Weights of a small transformer language model.
Architecture: RMSNorm before each block, rotary positions, no biases in attention or MLP, untied embeddings.
Each number is 500 + 25 x the weight over its row's rms, rounded and kept within 0 to 999. Layers, rows and columns count from 0. Numbers have three digits each. The size before them is the row's rms in percent of the matrix's.

# layer 12 MLP gate, 384x160, rms 0.095, rows 12-25, columns 0-159
099:499487528481544461497495503487518528516499478480468539534532493508487509497492512509456557502495531473508466483491517482521517496535485468528508518492520500502500504489496522489497495487507576472513513560522506457495484523500505485502491475531521493531468515524530538513491496496526496499536501495504468465477533488478517530470529470509489541477514500532534480513523542515508452483521503465474496465501488530486467513506470518520522443478499566493524421500478463505465496546461519
100:485466503453516484480489484515504466529459523546527482486545527510511506484526485514516499550447495492468495472502478533455522508490508528495531509516489457500516524479510499510508456533505484512516521500491502508484533533538514490488512537451523493536471452501527505477472487478492442505502487469470509517505479539492474504510500496529554504484464537480512469491538479497507499452466528495509530534538518507554479535542510510514467530473500512507494525491443542503496463472500476
092:490457524485490495468482493507489509504514486508494510502478512530472503539466449524541463499528536514521530517500511487438521507472488543585477549486515507531487523508481495486523495528531454514476514493475524514495522494507462555507495505530492508520494552475491510463530471490503475507497517482495535473489469467500482519478499473512457480496538507546466459496512490465491544498522496457538531472497521506497465549515488525501508489553485490513512452520517521503470518524494511
099:537492503476517443544514496497552515495503528521523510483495449523536465504500454490505484462526488474447555515464540454468514490470553535524522515520457491555522489480540519511480522452530527513446521476536484504503483496538494468530486525511531478512471473511486529482506470508509539460489499498507529481483501502534466538514477504479527533496490487520494499493507504513498491511488462483513548503536526490491503520509513487499521495489492491498502521480501471497465509539543470
099:481515501502447473509508480490491484528501482499517478517492489527465500473509488546531505439501542472551517475475463499500505504506543504499528511491513490557486485496502493470509491499506518521553476496458487467505504541505501523477487499501488524496500508488497504463511548469487518450481487471488471507499522483532538508511503518466496519484541474457495523511520512516462493457473470523479472508510562517509535479533520509548544529467478447494537493534452492491553469465482509
099:521494531508487523468496463481541461500474503502498499461503489494492499507491517540495478503526532469476498540462491470506501535498488496474501509543513472497499486476506484485523541506477492476465525528509490511532495477465517483528499454512514501523486516537533467474481480469510504475452484430479493525462520527507465494501488503449528496472467502504488530445430521494475498526490488486513544525479487428505532488497498495528548533484474493486495518440472540486473522514515479
095:523466522482473468476461518539549431492475470474469531522490513508478462527484482519535514487465495513477493491547522496476523479498480506514505552530470464546535506524508510491494479546503466516520492484539465496469486500507486551503500458512492523482483546492507503500521494488496496463474559501540548484521491489524460491484509502490486459552551502510483514513486492475498459488466495521462494476497521536458495497513503495492489455496524548482471503488495484501538506482492520
106:474488501479519522514545509490514473508497511474520522505543507558475477509499490521473531491456469541526498496488503481500536516474526527478511524490521532481527487543509525505496498537482527533516516455493544484487479527432507523488512504436535499485513454490491541451523466488541476519502514467461467503455499474474462502477478499506501503526496503472458483476544504468530504462455476469508515518475501445481495472489457483509508486490540484486510508504513515511527493463506522
096:545478519531516519439491461492541500491519499533530555475504514541488465501505537517495504509496485528502520538541523492486502483513512478499508480485463490486456530442458482452524487472515480473497547503499515521509475525516483507467497505447486503496489495498516557500486489462503476488481531526490453502497532480491518509523503460534500481469442477504501508486495495536499477496486523535537544475481476468537515489520519495481477515519506441486534464511489551503492478475494475
101:497491469518497491513492495547506523491520471504495460461448510459483475472508491486505489505526548492519498517540493480520511500491494500495513532502492510516525531477530497463473498480523483532457488532456509515472500530508496523529502501500478525494515479468490502493503478474510526505511525515493510463501485474498478529471519475484471467492516525431539505532493498507503504516498491562555546562461540504500559473565501510499453453535506516544535548512487508532479516514507495
097:465497531477492501479532472505455532522507505490506496506513471518520477505465503493523463527501570544506516487550546499542504515458512476485519528495532535520484479477474492479520483470501465484484555472542492522459504494496507484477455476462490473495495496490486469527518476508486493525528523468476493467512538502526496479464558445528494498460512453489493521560459529483547528464502480474507500493507478483519510530527497504452500488506508501491484481472496529493508527487487523
094:515477493452531524471490494503529456533579522493539513523529476464471505515495507462519490457521503494508503477514482562508486494483489523511521493480486491497452514530453485492481434517526492463475502502468499488509503513503469507501473456498457466477485524503494478481496506438514477511519529486509554467501486503515489503482482472511501511495478517519506515539528511492444483526533508463502477496526480463524490527510492534499491514496441517551536522501503539507523535511516528
097:489518551496535526485511469495519505528480495503509450559517486521552493520490445534446538536516475493524471513553424469551525510498489505497516509508535510502501529478525515467521496525472522472507513522516516496469500507481535486465508478457479493508494541566513523514508542513481491498537519517539495493504517525506506476506476493508488506531520501504504480479459512474453472488477525474557494510531506509501501516444459482494496522511502482492491503489493471490510499547497483
093:518512536561500502531527482489477471473517471469521461515523533487492513484492494551551489480512491459484512507554482460527518524466480503512516500486495490588458504501479512514497523516520507465503515486482543449474477516530535479482515463491484478504521515487497475505486524512518475480476509446495539500524524509515487502466500468476454506539521511506486502485461539489470508526462500493518527474514530481512520504487554505465498449469492499516480504501513483507490460505559508
# layer 12 MLP up, 384x160, rms 0.0979, rows 12-25, columns 0-159
094:500532510459495486462500497467462478466494496483459496494481542526450473510522510501488563496508479517476482502534517553489522472516479450499498532489468502531480493454509521488524525487540493488545493490508548457498556509484505495493532442526535490501531501470531433479497501507491482521499486506494532508496500477499509503459500504475523459525461502533519487507511485534550463530464505488504502520525532534497508520477536479504469496486483560528514513496502500458490473510507516
098:498467493508525514475558531505526521500518514484550501535521530521453505490489505470547481540519483476517512504532535521466548482515483496484568523481504492493492482550444503495463517440485543516548502508495524555479481489527500484500537482524492545506543457470457467549480519514503511488492479486500531532492515496527505519499498486491528481489482492483525510516524448493489481473477495547506489492521522506502536506491514480476511515509500480452496506459499531466526508499511494
088:505516520473478476543473477500528493508547509525495546483516452494529506494527490507489562535495534466532499462479472505536501517525516471425520541506493539446469484500492488478500484498488511507527462488475453485536502500517485471505480508470450517462483492494489561499492548527461512501517480514535479509490506521514511493508464458485515469490490530553550486472503538489518488479491535469478467509512483514496495524505513515475479540497501531478457505514487501521482511517478509
097:524485505468508499523498520512488471500512491495574540480464491500491484504473489543552491471507520466520524453504471508487531475459459453510518518490493503479516445520502465496524503466492433489495498474457498483475528531515528471502521512484487527499455499464482520527533522501483470472491464459469465506483510543436467523523524485480542481477526491518481524495511508458526477466520519498504506497474469480500466491464496476494514509493462490492499547494518510504511529503520532
101:518504466468521488527455504503520510490464482468502489516537512498528494501514499467475452498503516492526470523527511495506484480514511537511524478545498516501482500462474513476492505511519503459481505492479510494471507529528522491492478501489521533534509526516495472484485455518440510459466507478532508555533522472490539481484502536478497506500550541485474510488461541528514505444514505497530502463524483542456484455530499547479511503513532524479526472434556472471500493508517525
098:494472539511484503506493513523513480507523532510517469499459509512507504500505493478505468536492513524530535505502459498542541495491528470502571547492487468495530505477527486540516513505515488515532471531435498493526529466522510470494471498479524549503516477512503463492505467513474480501508543508504471466506502542492472479492489487512484519546485472460497513515461501508536544501484534496536507488493525534503498477489477569471476529477487483509554546518529522535512513545467527
094:482543498460477526534542527453474510480533478493491449500549478496471505491508464489468484486526495554470462517508509459489525489482455499497495521488541530444460519458525498492495468510500532515480485525475477477495548502513553445520479495520467485519485500445542509522521511524506484525538521496495468515519479527466520504526468499482490489514527482490476497470519500514514513519521483485527515493497502491514537484463525484490516478479503470484522507506498488524525475452562479
110:518513483478507499507491554538478521467502497492525509490459500512532504519540510523495525506534505493511465513514502565565480462546526496472549499488470482499513516503520507494514479522528462544497485468516492508497498501481572518492547485493518518457450483508529532493494468490437484547522481491477491453456492469534480507483502513522501485524510510524513534471497539546495497476522474522495492512522516489492505479503476504512480481459540492467511510455521499497481539493488455
094:521495527492459485452485529497548535519501492532442508498511510528476485478507528548468515509481474521519499525504505464495517482525512480488501476474492523489452526509492483506493510514521521495507481507524488511513478509468483491496545494437507558518505540548516515502470536517480475509476521472513519489513453485513492508533499474504515545482467495489472509506496481560469491444490446521497526492510493494581508494469515542516493454498529471519475485500463532510472530474474499
097:551509540498469496497455521490527487529498504506514486486494502475480515515500484520521542478500507545497497503508518521548538483499500536489462527456455477485496521523508477553457511488473529503501454507516528523511480503516541475510479529471492530518497504472498505485492519457488462530480526457502519511533510538538518501507474504483513452530520555534495470529539507539518507506512545461497495502487437520552509497521460475508506469538492495462488498468533475508537470484504505
095:497496489529537479525545466513469453490517498464503494510496501522500502485505470464515521484512488497484502468523545487464487510513449491534472519540494483506490466507528480525508498535500495488518519513451532488498490505469482496477528505525494495497523488468487516489506497545505478519521518543518513488494512479496503503445528490529473473519547503510513460488472533421550491532551532480528489519490511493550488509479492484492503454486493437510516508465441543453517494519487457
092:471488470511476483471514497460522553496453503501511523508503493561515532504529454481519506533491520533501496490492512475549533485534502508506533516498519503531502489508524465518547501504510474507519498524542546507495521492499526489503504528554475488496482523469525477479510510508516532460491476518474521451515535446490565476487506512481464521535526545468496484508455457505493512469504534533513487491490505513495490519471571442516523527484503486466481477508498502510514498462489483
092:523498520524503539535528524509527541538463464527540492468519518520456526528547528497504485473528478483490502470481526484481472510523527527493489475458517536515510468517487523510459492516511461529525456508514493551491492514518514459522479528543508536461478516464517488492447494499496494510495506509507554497488449488498547495511543489503506491504500523507488479477531509465535540493503459518473497497465504488517477491484540525519505472463482507452512559489515528497506502466490543
092:501492526504469540424487486551468494519490553509515505472493524462484491517480516476487516476527523462524500497487515573511550503500516474493453526481495486520527494529484483513499521496455492538514482516501492542432461508511497500500471521521516521521536478515495522521515493509484492515505516522523442465500494546516501517512459495491530524480463449502491495494495495528478520480487511494498508501481507518547475544514534517494499503486482525539534506511509458513542542453467492
# layer 12 MLP down (transposed), 384x160, rms 0.0951, rows 12-24, columns 0-159
098:484529511489490525470533497521476483510515468506539495534468459465505558495507458500522464508513508486487521486467524501488501511509499508512530453477529505471481516531477494520494469458493558508502471475483511532532472476473424524495466508493524523538507483481517524493482491507497506505476565457533468461528513495472519507460509533522458523473543474476505501495482514528455495509489463452484498516460520504458498464536501515516517513482525503460516455513521477506488519517495509
100:494509535528475504519515474510521502512469499530461475482471492511457481495557451485494471468477562544516486492472496494492526509460470508545515515493500483530522520520491517468531495516507417490547505518533549490517545549498511528482511482519477500513449500540481457481533488477490520529493517497531481520520507519493493487502482519499546496488513483516525541473510481463523485494480486503510517521485470502522496527465487477524478510499480506468451517529492487473549500545521488
090:490482484512544507472552506505456508514519516467518502521472486467480494487491494458503545492468503495487494483500488521470494534478497500515456471452509496498515490501520525485509526498552492508489491486562547451472486489478509532489558528522534524493525511501519494483520481530462482525498518492501531478532506510529488503532500474523524523416501515532489535529491512506519500454522549539513492544488506436523518480493497511492514477523518479538515546493471485508511529515544519
104:492465477531511494491509446501522478558524535497475439496516494497519465528486523480461512523497502524470524497487471520555517519501526486504476456495473514457533508453507550501509546540481543540478483511536470500475519518488529505502523489476524453508465527527494515500503533547450487534507455480494522489519541505503496465504492479480500509513461545540493515500484502486508522503482498529540454503482497484458485486533499523502488519515539486506500536508502522502542531512498481
105:533469483508481531462540472507520533520503514446539497511549499467493525533533503542503497495554483531486525538514506497467472520496464468493487502535487518548475487477535488515505506505478510473491499473492504485506491471450507534467519526480468466492542503500493487467490500484494502440492506525508504523526519500565473528517507529503508487504449488490506513519527504477529491534524506475511467547499560515496560503497500534466509527508495528493558490496506483453498524497505531
095:521521509507532521500496520489518476471431486519511522502491499502475517532533472462481516471541510500507483530487451544505458525491492504478496518478537502490512538519475475498491494493477528515455513474511485503511505492526518519495532477539536510528513496514526483540543518485492531492497495469529487508498508510467509481521482537485513489424546496495510490461504488477504453507502502516482543612497467514478472509458491487515495472520502550488518478490478473485548490501493473
100:518486477485519509453504459522510487495465482437455534505488521498476458514480466516483523518547501524454514542504487502493484521453464530501496509486482528495519499514523488504511487494527480501525490522509476466472510546443495515495518512473545506497495438449503466473483524509506483481480469445476507502495493514523535516503464479528545474517515527489497471518468546543503545477493528468476481525480513546518518510518524540505525479463511539479528512506477497494468505501481521
107:440514535451508541506506514486511484473514497563528505464494486445548544509483536533478502499484526505502496511522494515505532495517455494446496511476481508533522530541493490457505506539468478518531484469481500489476474495502524525515521481474504506473449489469526535526530509475470496456480485500502534452521516492494534526516513470529518516460517471489510520484490501490526507497456501506516464510473469502536482508488502513490501537498480511506497490484461525575529492483484451
094:538521523530506465491515492530519494486475498469507505487517528567477507447507498561506520504491513497500525524515489511482502457537518459500507512470479485509494512442489537498555506525490499487493528472470478528510504490533479538475527519474495447509473515508483515491485506505545476461490484525512502484501529468496491530476519517516491527470510503509495515485493536459467470499512515584535532464513530497475524487531490464494513501532524449493503483513546494538485533458536515
094:496525474513522525540439511483492503513517470472496499482524480450510487417474548491473524487507499502484498487493463485507506506534509497485484494546533527508522518449489475485520539493494483494496532488463484462478493485481475513480513484527491497470517480460511499452502498502528495473477495519491499489500471435527477494479566490497471497500493508503489482505482499529493424514496485521537495484510545495517504522488530535500465494509503482483518497496479581473450550487517484
103:476502532487467533498545511531505507506471458514470453523462514518524487480512523518480464485515486509509512461533553509485512502500467484516504472469501517518492493519524533464542553508446525528519514529515514478499485478480527470510518518517497516506518504497502491498501490477482471528507443494498492467506487502489514542504500497469498496507517540513486508512498539484476498503467534491436441463523494511502481439517464445512510523504498488469528478495469490444517529425520499
097:495515511477497502538500482499489446516532528491491492471471566453453506562498487521480505473518467488493488496504521505481525514496519479487513526436494501469490475539480539503527499495477506485493464505495463455472468466491532456548518503498536482523520499517505493491500517479457505491537527472499549512507494501516471518519542470516530507559452511507488481498509510483510480489512433501467511516508456496508543536498476516464478523553497487459498499505473486511528481516508495
086:508514492539481468498518493473458507471515475455494473477496542535502489510511477509534503487473476479519486490479482496497513505474500467480544500476477501572484475513455486492504478516533527530536513462521484487452516519495480482472527523504515487510557450451481541534517504491465486553520511487491541477493512501507497502514479481506504580488524489477478516497488514518512524462507515525458464528489461547520469491468537482480476512461498516467524476457512499529507498480516499